Each number is 128 + 24 x the weight over its row's rms, rounded and kept within 0 to 255. Layers, rows and columns count from 0. The size above them is the row's rms in percent of the matrix's.

# layer 10 MLP down, 320x1280, rms 0.039, rows 279-319, columns 768-831
size [ 96 106 100  96  99  97 104 100 101 100  94  97  99 100  96  98  98  99  96  98  99  98 100  97  98  95 101  98 102 106  97  97  98 104 100 155 101 100 101 101  98]
[[148 129 107 122  71 122 150 141 105 107  61 105 140 138 134 121 130 118 119 170  93 147 114 108 126 129 156 136 170 107 140 144 163 129  99 148 172 165 186 108 102 139 131 106 134 177 123 116 133 175 121 116 119 149 147  80 122 152 146 111 112  96 130 184]
 [105 113 122 125 141 159 131  91 141 116 133  91  96 110 101 108 118 118 137 148 102 106 117 130 110 118 141 104  82 176 137 149 120 140 123 121 135 151 111 109 125 140 118 153 106 142 167 135 127 137 181 168 113 173 149 125  89 182 120 125 152 146 110 103]
 [132  94 117 168 117 153 152 105 145 126 117 149 149 110 153 141  75 135 130 163 124 127 147 128 132 120  76 104 138  65 100 134 105 149 122 140 151 100 133 167 111 127 157 130 145 108 111 117 126 169 129 120 169 108 105 127 133 109 153 153 142  97 139  77]
 [145  94 169  84 121 148 176 134 129 133 138 109  75 101  92 136 127  81 148 114  92 104 147  88 135 142 138 138 102  63 102 129 131 121 135 109 102 124 124 113  98  76 134 126 116 128 103 163  95 118 113 127 114 147 153 117 163 123  89 102 110 126 149  98]
 [112 105 129 128 114 116 101 169  95 102 106  89  81 158 149 132 129  78  98  83 129 114 103 121 147 108 136 121 126 141  87 141  82  77 149 154  99 126 104 112 121 129 176  91 115 105 104 174  92  79 103 168  84 120 136 145 145 160 172 120 115  85 122 103]
 [134 148 139 176 116  97 128 101  74 126 146 150 117 143 175 123  60 122 113 131 114  98 133 134 110 130 160 138 118 148 123 105 136 141 124 180 171  78 149 112 175 138 143  90 151 135 141 158 145 133 136 132 140 135 118 127 108 134 123 105 128 160 145 103]
 [116 116 109  70 144 113 149 131 139 117 137 102 113 122 134 136 165 118  69 153 111 113 156 144 102 122 120  85 146 111  73 103 164 145 127 178  92 100 138 134  87 122 110 131 101 132 102 106 146 157 121 150 145 177 107 107 115 128 153 160 105 155 175 124]
 [150  77 120 156 157 120 100 137 132 118 105  79 138 111 131  84 148  97 148 122 100 135 111 136  85 118 156 119 106 138 124 138 101 165  90 168 132 166 138 154  89 140 134 105 168 150 110 137 151 127 109  83 115 167  91 139 177 133 135 125 124 147 118 112]
 [117 152 159 147 105 143 113 109 128 154 141 155 102  95 141 131 106 148 104 110 135 113 160 122  99 110 136  89 144 110 105  97 103  90 129 139 135 132 138 108 117 179 126 144 110 134  97 118 149 128 115 169 133  92  97 148 131 129 136 133  87 142 122 113]
 [125 144 133 153  92 118 156  93 121 126 177 123 119 162 152 154 100 189 136 107 175 110 135  96 143  79 129 148 130 117 145 154 163 123 176  88 121 107 157 107 136 152 125 148 156 146 126 126 117 119 151 153 141 122  94 179 159 129 103 140 117 119 133  92]
 [123 132 113 138 110  91 104 129  94 138 160 110 125 107 141 179  92 129 138 138 139 106 125 121 100 158 121 123  97 107 158 154 147 195 143 136 120 102 116 110 131 103 114 126 119 175 125  95 149 157 143 161  97 117 164 132  84 131 159  92 141 159 135 124]
 [124 105 102 157 145 125 134 168 121 140 161 129 144 147 113 140  92 120 132 145 136 140 136 101 103 173 105 117 156 135 156 116 118 108  90 141 123 135 140 126 149  88 108 102 146 125 130 127 117  75 151  83 151 121 163 116 156 174  78 144 138  92 150  68]
 [102 161 183 134  98 156 105 137 110 130  97 136  92 116 100  95 184 152 125 115  82 158 115 109 129 113 110 146 129 155  86 144 132 108 122 136 124 101  74 145 124 127 120 117 124 172 140 152 141 107  90 164 134 119 142 122 137 147  93 111 129 105 113 117]
 [133 124 114 146 109 146 128 127 102 147 124  86 113 124 109 129 142 115 114 161 133 122  98 111 123 119 138  96 125 159 160  92 116 133 150 115 118 134 102 193 104 158 149 125  84 160 155 139 151 134 155 135 122 174 132  94 114 118 127 117  94 135 135 105]
 [122  72 144 146 146  39 120 126 118 115 154 134 149 161  87 162 123 149 119 137 120  99 161 144 161 138 112 120 127 114 180 109  94 107 135 130  99 127 125 115  86 106 106 158 127 149 132 125 110 127 161  92 150 132 115 172 149 117 118 145 141 114 151 145]
 [158 141 121  82 152 125  99 119 137  37 107 114 105 150 127  78 109 120 148 161 168 134 151 152 133 160  68 128 125 124 130 141 163 127 164  99 155 136 167 110  96 122  78 113 138 150 118  96 135 105 133 123 128 145  79 115 143 126 149 135 120 134 148 111]
 [154 138 133 130 125 110 136 121 135 120 120 149 102 127 110 134 124 121 108 114 125 164 112 124 122 127 159 141 126 156 137 146 118 128 117 124 123 110  93 114 121 161 140 142  97 170 134 141 149 137 126 178 137 128 159 126 101 125 140 154 130 121 121 151]
 [115 157 106 145  70 148 102 111 131 118 116 104 167 161 146 162 157 124 170 143 158 123 128 159  95 166 133 116 143 112 168 106 115 117 178 110 131 128 150 130 130 137 127  95 121 134 139 141 111 141 115  84 117 168 159 125 206  96 121 158 107 128 169 172]
 [133 134 126 125 138 149 128 147 115 119 156 138 115 154 107 128 166 153 145 141 153 111 116 126 121 127 115 110 111 133 131 113 135 113  99 111 143 116 139 103 113 121  94 149 116 141 122 137 110 141 139  94 137 147 109 117 155 126 149 154 140 123  88 164]
 [108  85 164 154  92 122 149 131 195 153 132 131  84 139  81 105 114 111 167 138 112 135 148 151 137 156 164 135 108 115 132 120 140 140 131 156 122 114 172 110 144  81 144  87 104  98 146  91 151 148 109 118 135 162 150 121 149 146 106 119 143  68 122  75]
 [134  95 128 165  84 117 171  83 142 150 152 168  98  98 112 126 117 119 153 143 107 104 136 143 147 119 151 122 150 118 166  68 118 115 128 115 127 110  99 139 141 116 104 120  91 101 141 135 131 111 141 150 111 151 125 120 126 137 161 139 181 147 147  88]
 [137 119 101 137 108 150  85 138 134 173 107  85 134 157 125 161 164 115 115 154 144 160 160 142  61  86 101 160 101 146 111 143 146 115 125 144 129 149 151 148 127 165 155 139 126 146 155 145  82 167 138 124  94 124 145 102 113 106 175 120 130 114 163  91]
 [169  97 167 112 153  96 115 144 106 165 107 152 123 110 124 134 180 153 129 165 136 133 103 177 118 167 177 141 103 126 112 138 131 171 154 125  64 138 151 155 138 150 120 133 130 103 115 105 144 166  86 139 101 129 127 107 126 120 143 127  85 158 107 138]
 [143 108 171  90 124 105 134 144 131 111 109 114 125  93  94 136 117 131 135 119 125 140 150  86 169  68 164  90 115 141 146 159 162 154 106 153 155  99 150 115  99 106 161 108 136 106 146 156 153 119 117 127 131 116 145 119 122  91 128 142 113 173 126 144]
 [165 159 134  78 156 115 116 157 128 111 109 156 146 118 146 146 145 131 137 195 129 139 105 106 128 109 126 106 187  90 108 141 144 126 132 148 148 108 118 167 123 120 129 162 100 126 147 158 104  93 150 125 123 140 147 145 139  97 137 145 103  76 115 112]
 [117 133 120 171 145 131 155  70 109 130 152 151 152 140 141 129 143 129 104 102 123  93 118 161 121 148 160 147 134  89 139 104 161 121 138 154 162 127 106 139 131 114 106 100 138 168  82 120 120 129 139  91 149 118  78 135 120 151 118  98 113  98 107 107]
 [132 136 137 119 128 131 170 154 138 173 139 126 160 102 126 148 137 123 113  57 127 115 178 123 115 167 101 131 130 127 110  94 127 103 168  65 139 161 170  90 130 130 149 127  86 159 125 145 106 108 137 111 122 117 121 129 166 150  90 116 132 126 143 129]
 [168 177 134 131 122 175 139 132 178 124 126 145  90 114 120 128 134 111 132 108 133  90 125  88 118 142 102 109 129 145 135 132 124 158  97 143 129 149 185 125 116 177 121 126 119 140 128 136 153 139 166 135 128 122 123 124 177 162 147 148 144 114 158  76]
 [ 98 133 102 137 143 136 115 156 132 114 122  96 171 161 113 161 138  76 128  74 122 135 120 142 194 134 135 164  89 139 107 149 151 165 135  96 109 117 118 187 119 164 121 170 139 144 109 140 116 147  93 125 137 153 149 119  77 163 135 111 114 153 117 154]
 [ 98 122 144 120  81 108 100 143 169 122 114  91 149 148  99 140 134  85 138  95 127 130 134 112 142 128 147 120 124 122 148 124 134  83 122  88  97 142 187 128 146 107 180 132 155 123 156 109 135  94 114  93 127 134 114 123 126 151 112 110 125 128 106 115]
 [ 70 101 130 158 152 141 135 140 150  95 144 177  82  96 122 167  97 100 114 126 156 103 141 147 170 132 167 102 103 145 151 124 192 100 139 109 134 134 121 123 163 158 151 138 125 121  83 125 165 130  96  92 129 137 130 129 145 131 156 121 146 130  97 141]
 [133 154 138 177 115 111 175 103 127 173 107 135 109  94  60 147 166 136 138 115 142 119 116 153 105 121 116 163 107 105 115 114 112 102  69 107 159 111 146 147 120 134 160 133 128 156 117 101 103 120 135 141 117 131 139 172 106 150 138 184 163 133 129 104]
 [118 116 109 154 135 108 127 130 135  99 161 176 148 134 142 111 143 114 158 130 130  75 116 137 104 131 121  95 154 157 165 114 132 145 136  99 147 104 152 135  98 172 146 138 110  99 132  95 129 126 100 131  94 119  96 136 135 116 140 143 100 171 168 103]
 [107 120 192 115 141 102 110 105 204 117 127 109 137 156 139  91 132 154 138 104 123 123 125 123 155 128 135 146 136 121 115 112 111 125 160 129 136 186 115 170  99 161  75 117 159 115 108  96 174 146 138 126 126 141 123 142  64 146 125 118  87  86 154 103]
 [111 102 127 149 121 190 145 115 160 151  98 149 118 172 133 142 154 121 171 119 103 146 185 126 135 140  92 134 136 163 139 160 119 110 151 115 121 171 175 162 156 119 127 124 180 125 144  91 118 115 122 142 165 112 106 103 103 153 131 150 128 145 152  89]
 [109 145 117 126 134 158 184 130 112 152 150 180 138 123 108 120 113 134 148 109 166 104 153 126 161 131  91 127 139 117 173 149 102 115 130 137 185 133 123 118 114 104 133 136 145 152  83 124 102 127 106 119 189 151 131 158  97  86 115 152 125 130 122 109]
 [136 136 135 165 134 110 128 103  98 115 158 154 138 103 114  90 116 144 119 136 142 147 118 124 111 125 113 129 148  84 132 116 181 104 172 190 160 145 152 161 158 152 178 144 107 131  93 145 108 129 148 109 102  91 132 131 137 150 136 134 130  89 139 169]
 [121  97 104  91 101 141  93  66 103 117 125 101 190 130 131 131 128 122  90  96 135 115 134 104  97 152 122 129 157 138 157 165  96 158 167 155  98 122 121 115 144 166 127 116 160 155 149 148 122 147 107 135  96 110 128 154 109  85 133  67 134 139 117 162]
 [155 149 121 114 106 117  87 136 154 125  90  98 170 144 125 109 119 146 139 113 112 175 134 141  97 159 114 117 132 124 102  98 125  85 105 182  61 110 113 131 115  49 161 133 146  96 145 140 137 120 117 154 143 131 159 150 143 112 118 135 145 162 126 107]
 [142 150 132 142 141  88 129 185 125 140  88 109 137 176 128  92 133 120 109 162 126 139 137 156 113 149 139  99 178 129 129 134 112 112 131 116 143  87 138 182 102  97 117 132 126  97  82 136 116 141 140  97 138 131 167 100 139 126 128 133 113 132 141 141]
 [118 150  91 162 108 116 131 109  96 115 120 162  98 112 119 148 106 136 153 110 141 131 166 150 157 119 117 128 163 126 141 125 102 157 101 115 140 144 107 120 103 166 143 107 138 145 150 133 109 155 114 147  80 129 163 137 119  85 140 108 140 102  98  90]]